Each number is 200 + 20 x the weight over its row's rms, rounded and kept within 0 to 999. Layers, rows and columns count from 0. The size before them is the row's rms in percent of the matrix's.

# layer 6 attention value, 128x64, rms 0.2, rows 43-65, columns 0-63
099,170,227,191,158,229,194,169,186,188,196,222,201,202,198,187,196,176,194,226,173,206,245,203,237,218,231,217,211,222,199,198,211,217,211,177,211,207,224,198,241,175,200,235,199,215,203,227,192,209,211,180,203,196,221,215,155,215,190,224,209,217,192,212,224
123,223,192,211,205,185,197,222,188,178,148,202,211,205,194,204,200,171,193,221,187,180,219,175,166,182,199,169,210,167,231,182,223,188,166,192,201,220,208,188,192,225,193,181,185,189,204,185,229,144,201,206,188,167,190,210,180,210,193,167,205,180,206,166,190
109,185,194,162,214,145,210,177,188,219,209,199,206,220,213,197,218,183,203,186,230,199,181,186,256,196,184,206,206,224,199,211,206,198,218,204,224,220,198,203,187,198,167,195,192,209,219,173,181,191,215,205,199,198,175,189,199,130,186,231,187,212,215,200,223
096,206,210,226,200,196,179,212,179,154,219,211,207,227,206,163,209,185,222,201,223,167,190,197,198,230,256,216,220,199,230,221,197,205,212,196,199,211,190,247,200,199,205,199,197,222,206,179,218,185,165,180,186,204,228,210,211,192,247,179,185,215,210,201,189
115,210,173,194,215,221,198,217,199,162,188,203,191,216,202,195,266,235,211,210,174,184,187,235,213,188,190,182,208,203,200,188,206,196,168,247,242,209,163,204,201,173,226,217,205,195,210,202,218,207,177,226,197,214,201,213,170,211,192,173,191,204,211,214,187
095,213,177,231,190,202,192,200,238,182,185,191,184,172,218,225,219,223,197,226,224,226,177,215,200,226,198,174,217,196,209,208,211,228,203,216,220,247,213,232,165,189,223,216,238,198,208,202,238,221,170,208,214,214,178,194,194,200,180,203,210,183,224,193,222
100,179,162,201,228,199,209,195,210,196,191,180,184,197,179,226,214,218,201,184,241,182,191,188,212,192,201,194,220,216,181,168,158,173,201,232,189,198,229,207,202,224,228,193,195,243,197,215,226,196,204,223,212,219,223,211,252,206,231,185,178,205,178,212,204
100,194,212,192,220,179,176,175,210,195,209,244,185,208,217,220,206,181,197,202,206,231,217,215,183,219,218,224,239,178,204,172,236,195,201,190,206,183,231,176,171,222,233,233,170,204,169,172,215,187,226,216,174,207,197,179,199,206,205,189,199,221,195,200,164
093,218,200,182,191,216,221,200,203,178,206,215,222,218,190,241,189,212,217,183,182,206,200,191,198,208,159,210,208,244,186,239,212,177,177,225,179,201,200,196,205,177,215,237,209,196,181,182,198,180,209,199,208,186,144,203,198,196,211,207,239,212,254,206,190
106,226,181,211,198,184,196,196,212,242,221,184,226,206,190,243,225,174,192,234,216,218,191,227,210,176,188,193,227,202,157,237,206,184,168,199,200,225,199,206,201,194,219,185,203,213,206,211,232,227,192,183,219,224,241,188,197,213,205,188,222,183,166,193,212
095,199,212,221,208,223,181,198,171,190,231,201,195,237,186,191,193,219,220,182,207,207,209,238,191,219,181,189,192,194,187,219,241,194,190,205,186,200,208,181,202,261,227,164,243,193,205,193,220,190,209,187,216,173,215,198,179,186,202,237,181,187,232,217,215
082,182,176,206,187,212,171,233,248,207,191,215,231,187,196,194,207,201,228,219,216,203,217,202,188,214,208,249,206,198,191,221,237,246,153,195,209,219,215,191,194,217,166,195,204,215,209,191,204,220,181,172,173,181,212,199,203,159,196,206,190,192,211,198,215
100,209,159,199,174,224,166,214,180,218,201,184,206,206,209,203,171,219,170,232,231,207,212,220,224,222,220,191,216,211,218,202,167,203,200,222,171,228,179,208,183,177,215,179,215,189,205,192,194,216,217,210,208,184,207,172,189,230,194,159,184,215,228,192,160
095,190,208,201,201,187,192,256,211,210,205,169,187,213,212,205,219,184,191,197,165,208,142,161,178,228,223,199,195,229,190,204,212,160,202,155,182,192,196,219,195,232,184,219,215,209,203,219,173,220,220,189,217,206,176,190,215,216,201,216,211,207,196,218,194
102,201,216,215,195,183,216,184,174,227,191,237,196,221,188,198,250,160,211,200,213,186,205,182,177,207,193,230,180,171,208,202,164,198,209,260,233,201,164,209,200,167,202,196,223,198,193,216,205,165,182,191,194,192,196,224,214,209,210,202,220,204,221,207,200
104,193,161,197,182,210,212,208,201,198,226,186,194,185,162,184,223,215,181,218,194,190,206,203,193,156,181,196,173,174,204,183,198,228,189,216,179,171,234,231,184,226,213,192,161,200,202,203,226,181,233,235,203,195,206,238,198,165,190,228,193,197,196,176,206
103,209,219,217,205,163,167,215,204,236,186,206,221,194,176,209,206,227,168,201,206,182,188,187,220,219,207,181,165,174,230,205,221,206,197,215,187,196,192,180,188,195,187,176,202,228,184,222,186,180,203,229,213,200,241,221,211,212,192,209,260,187,223,222,187
095,203,185,213,195,169,197,168,213,200,211,158,193,188,148,196,172,186,195,222,154,203,157,175,228,230,241,176,209,182,178,198,171,212,187,197,178,198,195,190,217,225,180,184,184,190,225,220,181,196,207,174,217,225,190,203,206,203,204,195,195,191,214,196,200
097,166,166,223,186,155,218,186,227,183,204,231,232,202,200,216,227,181,185,188,220,221,183,234,197,210,192,200,189,187,204,225,195,189,171,198,202,191,188,197,203,186,184,183,224,203,191,175,194,195,186,149,231,178,220,188,239,227,178,218,212,198,185,196,216
101,166,205,194,177,185,165,178,226,168,198,181,228,223,211,196,203,186,212,224,157,228,189,181,185,205,209,202,200,194,228,192,212,177,189,177,207,185,223,188,199,154,217,224,237,215,198,166,215,215,195,191,241,187,218,182,203,190,183,190,191,187,215,173,220
097,183,208,228,226,186,190,204,194,207,210,213,196,187,187,210,207,192,201,216,171,222,180,204,196,151,201,148,208,148,202,200,185,186,226,200,182,232,204,198,225,186,208,153,205,189,202,189,166,187,180,214,177,173,180,209,202,193,197,201,192,236,215,169,173
099,212,182,209,199,214,178,200,195,249,218,187,205,209,203,180,214,213,186,215,181,201,183,175,207,214,162,215,207,194,190,195,219,186,194,208,222,196,200,163,198,208,178,208,226,209,181,230,190,205,275,227,176,161,212,213,214,211,206,205,210,188,189,165,177
101,197,145,192,218,250,216,198,156,182,192,194,174,179,206,189,185,195,169,175,184,221,182,212,216,192,203,182,179,200,200,213,222,217,205,182,188,220,179,225,196,206,206,191,223,201,182,225,212,197,169,215,223,163,224,202,184,177,196,189,220,223,234,221,208
# layer 6 attention output (transposed), 128x64, rms 0.177, rows 43-64, columns 0-63
100,235,176,234,252,166,201,202,207,202,193,177,204,218,201,237,195,224,234,165,232,182,183,201,177,195,169,186,201,189,190,208,209,202,186,216,190,197,154,217,182,215,217,182,200,197,191,175,207,201,194,204,211,188,189,195,247,178,220,192,207,221,211,191,180
122,189,210,158,168,187,193,192,220,193,261,192,210,211,186,192,175,193,202,196,208,212,191,221,225,224,198,219,196,211,162,202,184,207,257,228,220,187,169,201,207,180,206,224,213,207,198,195,191,245,206,191,193,222,192,192,212,220,208,221,197,236,209,222,188
109,203,167,218,202,243,210,227,196,215,194,229,204,189,167,209,169,224,209,216,156,208,224,191,168,217,202,176,177,183,200,199,182,223,169,196,202,193,206,193,229,200,225,226,201,193,171,210,191,191,192,181,223,211,235,210,191,230,216,196,208,185,192,194,151
100,217,206,171,205,194,228,213,244,224,184,190,184,168,175,229,201,219,175,199,189,233,189,208,203,183,157,233,186,190,173,197,201,191,223,231,209,174,215,190,192,190,194,225,210,209,188,240,195,244,230,207,211,195,171,198,189,223,186,218,211,211,195,212,215
110,177,229,223,188,198,208,192,184,221,180,193,203,183,198,215,147,158,199,169,208,223,235,149,172,217,218,190,195,213,204,195,172,202,238,182,162,203,234,218,195,216,201,202,201,217,195,192,183,228,224,178,189,197,199,186,201,198,189,228,183,192,194,196,215
095,170,220,163,224,203,217,215,193,214,225,189,232,225,201,205,187,182,189,180,186,168,223,184,212,173,192,210,187,218,220,199,177,193,197,208,189,189,220,193,243,226,170,169,206,212,221,231,199,189,203,217,184,183,239,188,207,215,222,203,202,232,182,233,232
099,217,206,185,176,206,218,234,191,228,229,203,204,163,245,170,190,167,187,204,187,204,191,206,206,222,190,217,177,186,223,231,218,187,175,167,195,208,200,201,208,196,187,191,206,148,231,217,184,201,183,215,192,175,200,197,178,212,181,223,216,162,220,212,218
107,204,194,221,154,220,218,205,194,195,190,149,231,203,172,175,173,210,196,227,213,171,152,197,201,195,200,194,192,232,181,192,184,183,197,202,185,198,167,236,209,179,178,183,233,186,225,194,220,214,173,192,220,195,196,215,183,191,185,199,222,195,214,193,227
096,204,206,221,206,202,176,183,189,213,175,204,202,203,184,168,218,209,227,244,205,193,201,227,177,196,238,174,193,191,233,154,214,214,228,189,192,205,182,211,200,174,212,198,189,178,183,193,187,217,186,208,188,232,252,190,205,198,196,183,171,216,156,195,223
098,169,240,186,216,205,216,221,183,161,198,217,188,196,210,162,187,229,195,161,199,166,212,181,188,208,206,202,185,201,222,189,193,222,214,191,213,187,208,201,199,209,188,196,198,183,212,210,176,165,227,230,189,180,169,225,197,184,211,209,162,212,248,213,175
106,198,176,183,196,176,207,192,251,193,181,187,221,165,213,190,207,211,191,208,217,221,173,188,195,205,214,229,195,215,236,206,156,223,208,198,230,216,213,219,201,169,179,238,156,215,207,210,178,212,175,243,181,214,212,209,207,212,198,197,214,202,189,174,200
087,200,224,217,202,192,230,179,183,192,214,174,158,218,207,243,196,203,191,210,167,194,196,185,211,205,196,192,198,231,203,192,180,171,238,214,191,198,212,224,200,196,227,212,205,217,215,221,187,188,231,242,215,217,187,222,207,261,220,187,217,201,204,220,176
096,209,235,205,220,190,216,186,188,168,200,200,189,200,203,202,212,194,224,184,195,175,191,193,184,189,192,190,180,198,184,200,221,198,224,154,229,186,209,173,251,207,166,225,208,195,205,189,230,179,192,187,198,208,200,234,232,186,201,219,224,227,177,195,256
095,189,205,195,173,200,209,181,214,206,206,243,238,208,214,181,191,204,198,209,220,211,255,207,235,174,200,208,216,149,225,195,212,211,217,244,230,180,188,201,209,190,210,195,177,219,220,203,215,211,198,185,173,184,183,193,164,203,192,173,201,227,208,182,210
107,212,200,198,235,204,201,237,228,177,203,180,209,168,212,198,145,232,186,182,187,197,206,224,225,184,216,159,215,197,179,205,231,206,195,166,184,212,224,192,192,231,202,209,178,214,187,174,191,238,217,180,204,209,194,196,191,179,170,201,172,187,182,193,207
107,202,205,209,221,207,173,185,193,191,190,202,195,189,240,219,175,175,215,198,223,211,186,187,200,208,207,169,221,200,170,214,173,186,189,180,228,236,189,182,195,204,189,198,230,186,224,206,192,209,142,182,213,189,192,145,202,201,227,176,186,204,193,235,174
109,193,190,192,185,226,235,210,189,180,194,212,183,203,225,200,207,179,247,173,193,198,235,196,169,193,218,190,231,227,191,196,174,201,221,198,214,224,210,226,193,226,178,243,178,202,197,159,210,208,198,211,198,217,184,159,191,191,206,194,157,186,179,178,203
111,182,203,202,203,224,203,237,198,190,209,224,201,191,239,192,234,220,162,151,203,194,228,185,164,183,142,202,185,195,213,205,208,171,203,198,235,211,197,219,189,165,191,228,208,194,215,206,202,199,186,190,183,193,193,180,172,194,171,189,197,194,198,222,183
099,211,203,181,211,237,177,204,177,240,198,176,179,182,201,187,181,223,207,200,185,168,208,173,178,207,213,230,204,223,186,183,235,206,237,198,198,205,221,196,178,177,217,201,184,200,223,228,209,195,214,252,166,214,200,216,155,191,218,183,195,207,211,191,190
101,214,212,224,199,211,211,203,180,207,178,219,186,181,177,209,177,206,190,186,232,164,197,218,192,189,176,197,201,207,181,177,194,211,221,227,175,221,135,192,182,229,194,204,180,190,173,217,210,194,181,210,144,193,196,192,186,206,187,211,245,200,177,204,183
094,193,193,148,195,207,209,187,191,204,199,190,204,227,188,164,190,199,175,199,228,191,206,183,185,246,186,234,195,226,198,191,219,217,161,193,212,161,187,200,177,196,176,226,207,212,198,193,238,198,213,170,214,230,216,196,195,206,201,184,161,172,177,222,209
100,183,211,160,201,196,216,223,211,157,209,197,188,204,198,211,177,185,206,173,205,216,235,204,186,198,257,191,191,209,189,184,219,220,204,188,225,206,220,231,214,195,208,201,185,207,222,145,204,177,168,185,230,209,225,191,204,168,228,176,183,200,207,207,205
# layer 6 attention query, 128x64, rms 0.223, rows 64-95, columns 0-63
117,203,186,173,165,196,203,197,184,232,182,190,231,222,216,181,188,229,189,243,227,234,179,194,189,191,189,211,206,164,244,195,231,205,204,229,199,200,187,193,248,213,208,198,222,208,182,169,212,190,237,192,208,198,211,201,175,179,220,196,194,189,206,217,183
105,182,195,171,191,216,212,220,203,222,223,187,194,166,195,195,229,229,222,219,183,165,158,212,204,223,164,188,192,192,167,229,200,209,221,212,198,195,194,196,212,190,185,180,202,221,209,205,261,208,189,187,189,182,201,192,231,205,251,193,174,205,199,198,207
095,199,190,183,207,170,223,222,195,159,215,213,199,188,169,187,220,211,210,215,189,202,192,218,216,232,196,177,193,237,178,209,224,203,206,198,230,186,212,164,210,177,231,233,200,221,243,206,229,180,236,170,193,192,207,198,191,191,182,198,197,178,240,217,194
111,197,198,132,181,212,225,229,196,204,227,200,220,238,209,187,199,203,208,211,211,200,158,204,210,185,209,174,199,213,222,159,206,198,163,177,207,231,223,171,190,211,220,204,209,217,202,177,170,191,197,207,195,210,208,237,219,197,198,225,195,209,210,174,220
122,223,241,218,191,228,193,238,194,194,192,184,194,217,211,181,204,227,187,178,199,201,202,176,190,205,219,190,228,197,183,197,185,188,164,241,203,184,214,206,191,223,215,191,180,219,185,199,177,185,210,205,207,204,197,185,220,228,179,195,204,148,151,244,213
099,223,216,196,186,224,195,192,183,232,225,218,199,192,234,225,230,192,205,214,194,207,220,201,192,208,215,192,180,200,212,228,183,201,183,231,185,181,217,206,169,199,193,219,169,149,166,198,208,193,190,183,184,170,175,207,213,189,223,176,175,225,166,199,243
101,192,208,218,183,203,196,196,182,198,226,200,239,226,205,201,202,172,209,194,192,196,170,181,195,222,213,198,210,202,235,202,168,191,207,207,229,209,189,245,178,229,183,183,240,195,179,232,215,188,230,233,166,221,192,182,224,195,189,188,186,223,195,194,247
110,177,227,200,209,157,182,183,210,224,181,216,172,183,205,201,187,163,237,224,214,184,228,172,195,193,198,171,216,202,192,197,187,190,203,186,202,163,201,223,180,205,190,212,195,188,240,184,186,198,198,185,205,215,203,203,168,184,207,163,216,207,254,230,199
104,224,228,201,202,182,204,191,231,235,199,190,203,165,204,171,206,203,205,223,216,168,204,213,191,235,235,208,167,197,185,168,196,202,203,223,226,201,209,201,226,190,233,205,227,184,188,182,185,212,191,197,185,211,214,228,231,181,206,206,221,236,245,171,203
099,181,237,194,187,223,188,213,215,175,185,180,224,177,184,220,240,174,229,178,226,244,212,206,203,220,189,209,215,216,198,197,195,151,197,212,173,208,226,206,200,191,179,231,191,216,185,221,191,187,191,195,210,211,212,201,156,187,196,209,191,192,245,219,208
125,211,192,230,215,203,217,216,204,162,216,208,194,194,163,197,218,247,205,200,178,219,219,183,222,220,192,205,170,197,196,151,175,205,214,191,215,209,221,199,194,198,197,157,213,244,186,216,216,248,177,179,200,190,184,207,202,177,202,217,195,178,178,217,189
123,238,200,211,203,176,201,179,197,148,178,198,197,212,215,205,225,170,208,212,197,221,170,220,234,172,214,183,210,170,205,217,205,194,215,255,211,211,215,212,179,197,193,212,229,177,171,218,169,174,222,217,215,211,215,239,207,199,212,199,183,198,207,191,203
123,221,194,197,201,214,206,208,179,226,220,205,206,209,174,199,162,211,210,170,180,217,233,232,202,224,207,212,202,174,222,199,190,218,199,194,212,206,176,172,195,184,205,201,208,186,193,204,199,225,136,178,233,188,192,202,214,183,193,179,208,202,172,262,218
122,202,168,213,201,216,211,182,215,195,241,185,216,174,191,204,203,180,183,209,222,180,190,206,186,192,152,218,239,225,227,200,205,168,178,183,188,188,188,167,194,228,236,182,185,206,199,184,203,224,182,204,210,231,215,212,192,219,220,240,189,241,189,200,200
103,202,184,210,196,217,217,174,191,197,176,188,220,262,203,207,166,202,210,180,178,229,196,224,194,230,200,194,188,218,224,184,186,185,188,204,195,192,202,224,210,200,199,207,210,255,207,142,214,165,191,158,207,190,210,195,220,209,200,204,185,226,193,195,189
091,153,210,201,210,211,194,204,185,206,227,222,230,195,182,212,189,232,163,202,204,169,213,195,199,215,200,209,207,191,202,203,229,192,169,237,197,169,182,189,184,188,212,213,201,189,218,200,221,188,217,204,173,217,224,246,175,190,227,195,195,152,187,190,240
115,179,182,234,198,203,181,220,225,186,187,211,229,183,210,210,196,179,239,213,191,194,207,200,186,228,167,195,200,175,194,230,228,214,207,165,204,176,193,174,192,243,218,180,185,226,216,208,162,219,204,206,218,207,206,214,214,177,195,151,210,187,233,202,194
122,204,179,194,175,206,221,211,233,179,210,196,204,248,210,213,202,193,210,213,180,212,214,176,185,215,212,237,182,161,191,198,181,183,187,190,246,209,216,179,198,188,233,161,208,178,198,219,193,217,193,178,243,193,228,190,215,227,194,203,185,207,238,184,196
104,200,178,179,207,224,201,164,200,212,171,157,188,222,169,203,221,191,217,189,168,228,182,185,222,193,212,210,188,145,179,232,191,213,208,228,226,202,176,234,219,193,184,185,219,187,186,204,219,230,203,198,213,213,215,201,183,206,225,215,206,198,227,204,173
109,174,194,212,247,232,228,186,184,212,187,204,181,210,215,198,181,183,235,197,224,181,194,185,210,201,165,226,241,206,208,196,205,226,186,249,163,191,194,203,199,185,193,162,177,191,241,211,188,183,197,179,215,186,202,193,206,230,206,178,217,206,199,192,185
118,208,197,215,194,208,207,241,173,183,218,219,220,163,199,182,241,204,201,195,193,240,202,172,199,172,201,171,201,217,214,220,222,152,203,223,217,209,174,208,193,162,197,197,187,213,224,222,165,212,189,197,197,214,195,202,215,190,216,208,163,222,188,192,166
120,176,210,222,205,213,192,243,171,177,203,197,182,192,240,213,185,177,191,174,175,210,216,192,202,208,240,195,206,221,210,193,198,242,240,223,209,209,216,188,201,230,200,155,183,209,238,166,211,224,183,212,197,203,188,208,212,219,201,214,214,178,208,173,195
142,191,221,228,241,191,214,225,223,178,235,184,164,194,197,211,181,200,209,177,225,204,160,237,189,191,211,191,204,218,230,214,224,230,207,200,159,184,203,197,195,186,186,208,153,205,193,218,206,207,167,182,205,179,195,195,206,201,208,156,199,203,185,218,214
122,165,223,174,190,237,214,209,194,195,187,182,212,217,169,178,237,195,186,215,187,211,204,185,244,198,213,221,193,183,205,222,216,190,183,195,194,183,206,174,174,220,212,195,212,196,179,199,229,215,167,239,233,188,212,164,202,220,171,168,210,209,211,173,202
105,227,226,223,203,185,213,225,197,189,163,202,212,176,203,194,165,212,205,206,204,202,160,227,185,174,182,197,221,201,201,177,179,171,192,185,200,205,206,175,203,190,232,228,192,211,208,255,230,182,207,161,207,205,212,187,213,208,211,183,194,222,183,218,244
111,221,200,201,169,221,211,185,201,227,208,199,172,194,180,172,187,204,184,187,183,183,173,214,155,189,217,174,222,206,167,187,203,227,230,199,186,187,208,241,217,205,174,163,206,212,180,194,216,232,196,235,224,187,207,219,179,214,196,208,190,221,213,234,175
111,215,196,163,203,207,171,235,199,219,184,196,208,193,223,220,206,196,188,196,179,199,177,188,216,210,180,187,197,173,225,213,190,222,234,240,191,162,165,168,236,197,174,198,167,176,211,187,211,205,205,198,211,203,198,179,191,218,210,239,213,206,201,228,241
122,206,219,189,201,203,186,216,201,240,218,236,187,210,190,217,208,186,212,205,175,199,213,198,213,185,222,206,170,201,208,243,199,241,199,156,197,183,140,207,199,192,209,212,201,204,191,212,207,212,237,164,227,205,202,206,196,220,156,205,234,212,199,200,217
107,201,187,193,178,212,188,172,199,180,215,187,199,188,174,147,197,187,212,204,200,221,166,177,218,203,213,225,179,215,205,188,231,215,185,191,194,203,208,211,239,182,185,211,187,203,223,168,231,222,178,208,244,195,199,183,205,249,186,162,177,187,185,206,199
101,191,179,203,160,184,210,216,243,185,204,184,200,203,177,201,219,213,187,235,226,176,178,179,195,203,192,156,200,198,172,163,204,198,220,213,202,227,190,208,180,214,193,199,249,179,190,191,174,163,205,174,210,211,198,208,192,165,207,198,229,204,214,172,185
094,220,184,231,239,204,201,176,208,239,196,231,187,183,215,208,227,205,188,196,223,204,182,199,188,183,214,221,190,186,185,204,207,186,215,212,168,244,189,188,212,200,213,215,194,193,236,186,237,201,187,194,200,207,221,206,147,216,215,171,181,155,176,196,205
109,200,217,253,226,216,154,214,196,193,170,206,197,201,158,189,206,213,223,208,236,193,191,207,180,207,200,181,222,189,216,204,166,217,193,214,202,222,212,191,195,203,173,244,219,184,183,210,244,189,188,207,192,198,209,182,206,172,172,206,211,175,235,206,200
# layer 6 attention key, 128x64, rms 0.213, rows 64-95, columns 0-63
103,214,160,185,163,202,212,191,167,233,198,178,198,210,219,209,173,203,181,184,201,226,169,164,176,195,203,197,198,173,229,170,225,216,198,213,184,185,173,201,216,200,235,214,175,231,195,185,210,198,203,163,215,229,227,210,202,190,217,175,181,218,218,208,183
108,175,230,200,187,216,223,217,203,240,214,208,195,176,230,194,190,241,218,211,187,181,189,206,212,196,149,222,176,179,191,177,205,233,221,205,185,199,202,175,202,180,192,208,196,220,219,202,245,195,186,199,209,180,172,196,191,243,213,163,175,209,209,208,206
099,175,213,158,186,187,214,218,206,166,201,208,190,186,181,178,218,210,224,190,196,215,205,235,229,230,209,196,192,231,231,188,217,191,224,171,208,207,223,173,196,167,209,249,172,232,205,207,218,203,212,170,199,194,181,201,206,173,187,182,175,175,209,209,193
106,239,206,173,181,200,233,216,214,175,205,187,216,230,183,213,186,190,201,234,186,203,167,210,195,197,196,157,207,179,218,169,214,174,177,183,170,209,190,165,208,222,215,178,196,202,199,152,229,201,179,205,195,214,205,200,198,219,166,197,177,188,207,185,230
123,221,242,206,184,190,205,227,170,182,184,184,205,203,187,187,201,201,158,193,199,229,187,175,175,182,187,185,199,175,211,198,223,198,204,227,206,201,187,239,168,241,173,192,172,198,193,205,177,187,186,198,198,173,206,179,223,234,197,219,196,165,188,238,207
096,217,198,214,201,228,194,222,182,207,241,216,201,204,230,193,206,202,193,197,165,206,216,203,182,189,212,191,177,188,198,218,195,202,184,227,186,171,204,197,169,188,176,208,189,132,190,166,198,180,209,199,205,163,151,202,220,208,208,193,198,230,202,214,236
108,186,198,219,189,227,165,216,159,204,223,205,211,228,197,199,186,210,223,180,219,182,191,203,216,171,226,213,221,206,232,181,182,180,181,186,231,212,183,229,197,211,186,181,222,201,173,213,210,174,221,246,168,200,172,197,217,212,185,178,209,192,167,203,228
115,169,208,213,218,187,194,168,186,228,187,227,208,210,217,190,199,176,236,249,200,187,210,217,209,179,186,174,202,218,209,198,192,212,183,190,231,176,186,232,208,189,198,233,194,191,202,187,193,214,197,194,213,215,194,202,162,179,201,192,219,202,274,195,185
104,222,215,201,194,176,199,206,227,220,196,193,191,172,218,179,236,207,192,221,197,189,166,231,171,199,222,180,169,198,202,196,208,174,212,229,198,199,204,175,207,199,208,175,253,171,206,196,218,214,195,198,174,213,192,197,208,169,232,195,242,207,238,170,195
114,166,191,188,197,238,176,208,207,187,173,195,208,200,189,190,232,191,197,156,214,204,203,179,219,196,212,176,211,198,184,210,164,157,177,218,193,212,234,187,191,205,203,225,228,217,191,244,185,201,196,205,197,222,218,191,156,183,219,193,188,198,224,216,237
121,207,199,234,200,181,204,201,225,168,212,208,223,170,171,215,206,224,200,199,192,201,220,182,218,207,206,184,206,164,219,155,192,200,220,184,208,214,234,222,180,208,187,163,169,230,178,231,219,230,181,197,209,165,200,176,165,189,210,220,205,185,194,195,185
116,232,185,208,208,218,184,187,193,155,170,195,167,234,208,184,190,221,207,211,211,189,192,263,234,200,195,198,208,201,199,226,192,188,187,248,218,201,214,187,183,194,186,205,205,188,171,186,169,214,213,200,210,203,226,232,203,203,209,154,216,197,185,199,205
115,223,210,192,223,195,187,203,173,207,235,192,228,163,186,202,147,217,187,198,222,205,243,209,189,216,204,204,209,166,212,198,208,255,198,195,221,199,181,213,191,220,200,191,229,190,190,207,188,203,184,166,214,182,194,183,192,166,202,212,175,212,198,243,186
121,204,183,225,176,213,193,164,209,208,238,186,203,194,208,187,226,201,196,205,229,219,199,208,201,193,164,225,225,209,231,205,206,168,173,185,187,178,192,157,214,217,210,196,189,179,188,207,208,219,177,226,220,203,198,228,188,195,227,254,181,241,194,215,205
103,206,172,237,205,191,207,180,187,194,183,178,221,210,191,186,183,199,195,192,198,240,196,210,207,192,199,185,216,198,224,182,197,205,217,199,177,183,194,220,213,219,187,227,239,280,214,199,199,152,195,176,191,165,203,194,193,211,213,214,184,230,195,187,215
102,163,225,187,192,231,223,187,178,206,213,201,215,188,209,241,208,215,178,184,173,182,200,172,206,223,242,213,192,210,238,202,232,190,183,209,191,176,180,177,215,200,194,210,198,206,215,228,212,195,194,190,181,215,191,248,203,185,234,207,196,149,190,200,199
115,157,199,220,181,168,190,208,215,202,190,209,216,168,206,227,219,205,214,229,190,218,183,199,227,215,154,198,193,186,205,203,225,178,199,180,219,187,219,194,200,215,218,194,217,187,209,232,139,209,225,229,201,241,189,202,199,189,186,185,175,205,210,203,172
103,211,202,190,184,209,222,221,221,178,178,208,169,214,179,240,200,208,219,219,216,228,194,192,178,186,224,243,206,170,184,215,176,174,228,173,219,211,209,190,197,206,210,164,175,176,165,224,182,222,173,197,219,194,182,198,213,192,224,204,173,208,211,167,195
090,191,216,205,207,220,186,151,186,218,157,163,193,206,169,202,169,211,222,189,210,214,196,179,218,165,187,241,194,163,171,205,205,236,214,240,204,198,189,199,198,204,206,193,210,204,187,180,210,225,212,208,201,196,198,198,155,205,228,181,211,177,179,192,196
111,156,191,215,227,206,236,202,201,198,211,177,158,164,194,202,187,173,223,212,214,209,189,176,213,181,187,226,233,214,169,194,220,174,205,227,160,193,205,217,213,190,197,205,201,179,222,236,208,164,193,188,214,170,202,205,196,208,218,210,190,207,186,237,201
120,238,192,210,221,228,196,227,191,203,195,221,199,180,199,156,221,239,189,226,175,216,211,181,220,201,185,204,204,207,229,222,229,149,191,217,221,197,192,186,217,173,188,203,165,220,202,216,186,237,198,200,221,198,189,177,185,211,189,177,181,205,168,212,194
103,179,156,227,219,192,182,226,166,171,202,194,172,170,230,181,195,183,189,205,166,217,181,187,211,213,215,186,193,221,209,182,186,224,222,222,232,207,221,188,198,222,195,158,205,188,233,173,203,216,193,220,203,183,205,202,215,216,204,226,205,173,195,163,205
118,187,215,206,228,157,225,195,221,186,264,170,155,180,198,205,183,206,175,182,215,216,176,201,190,212,195,201,188,185,221,230,185,218,185,196,196,205,213,195,214,185,187,211,190,191,193,203,183,163,183,211,216,184,228,185,187,211,203,157,204,213,173,230,206
117,173,255,185,204,231,209,236,179,179,195,170,184,210,167,189,220,199,197,186,212,184,203,165,210,200,211,220,224,217,173,210,228,221,195,196,183,192,207,214,179,217,234,208,202,205,193,196,217,213,161,234,240,206,184,170,216,180,202,187,192,219,200,185,196
104,200,232,209,205,183,192,228,183,202,178,219,213,218,199,171,186,215,192,214,225,199,170,245,176,198,176,195,211,206,228,179,150,182,190,181,214,198,206,168,190,186,234,207,201,192,235,247,193,195,208,158,200,180,214,199,201,196,213,198,201,231,184,220,217
108,202,178,179,163,197,196,178,206,224,210,186,198,187,190,163,203,222,185,183,204,178,168,207,179,182,239,177,223,206,157,202,178,228,211,218,207,188,201,234,213,232,185,163,216,202,178,203,186,208,223,225,218,188,193,202,169,231,205,205,205,215,205,234,179
114,199,191,178,203,201,167,224,185,235,181,208,199,196,246,206,207,202,193,208,203,202,184,174,208,216,175,216,193,198,234,187,185,237,227,240,173,157,173,153,226,196,187,200,166,189,206,202,199,194,206,215,197,200,205,185,196,199,209,222,211,201,185,234,237
113,191,225,188,182,161,200,217,205,204,207,214,177,176,193,228,215,178,202,218,193,203,206,177,183,168,205,194,189,205,200,206,206,251,224,178,175,199,142,219,179,200,199,214,185,189,202,213,207,188,240,196,198,211,179,213,177,185,142,202,199,198,167,195,214
108,214,212,209,198,196,172,202,186,164,216,181,199,176,183,182,199,217,213,176,246,219,172,167,205,199,196,217,207,196,194,205,236,228,206,168,183,173,182,241,251,209,199,223,177,190,214,185,203,203,184,199,214,213,214,204,200,231,195,169,212,225,232,219,194
109,204,192,191,175,207,211,228,235,190,173,202,187,209,192,233,219,219,200,209,192,172,161,203,211,196,189,190,182,232,202,150,190,199,176,218,224,252,207,178,204,199,182,210,213,205,182,204,163,216,184,171,205,200,166,219,192,190,194,195,192,224,228,164,208
097,194,169,214,215,176,191,169,200,219,207,222,192,204,191,207,229,235,200,179,258,189,175,171,172,199,211,216,192,183,181,220,221,202,210,203,208,226,206,219,174,196,214,218,207,182,253,177,195,181,187,188,222,193,220,221,170,192,200,214,227,168,198,203,207
110,202,206,234,229,216,193,163,166,199,183,189,205,199,158,206,185,218,220,190,195,198,154,178,181,211,181,184,217,197,216,198,172,220,205,201,191,243,229,205,180,173,166,246,209,192,171,219,223,189,172,212,213,217,206,191,207,185,183,222,209,195,214,209,202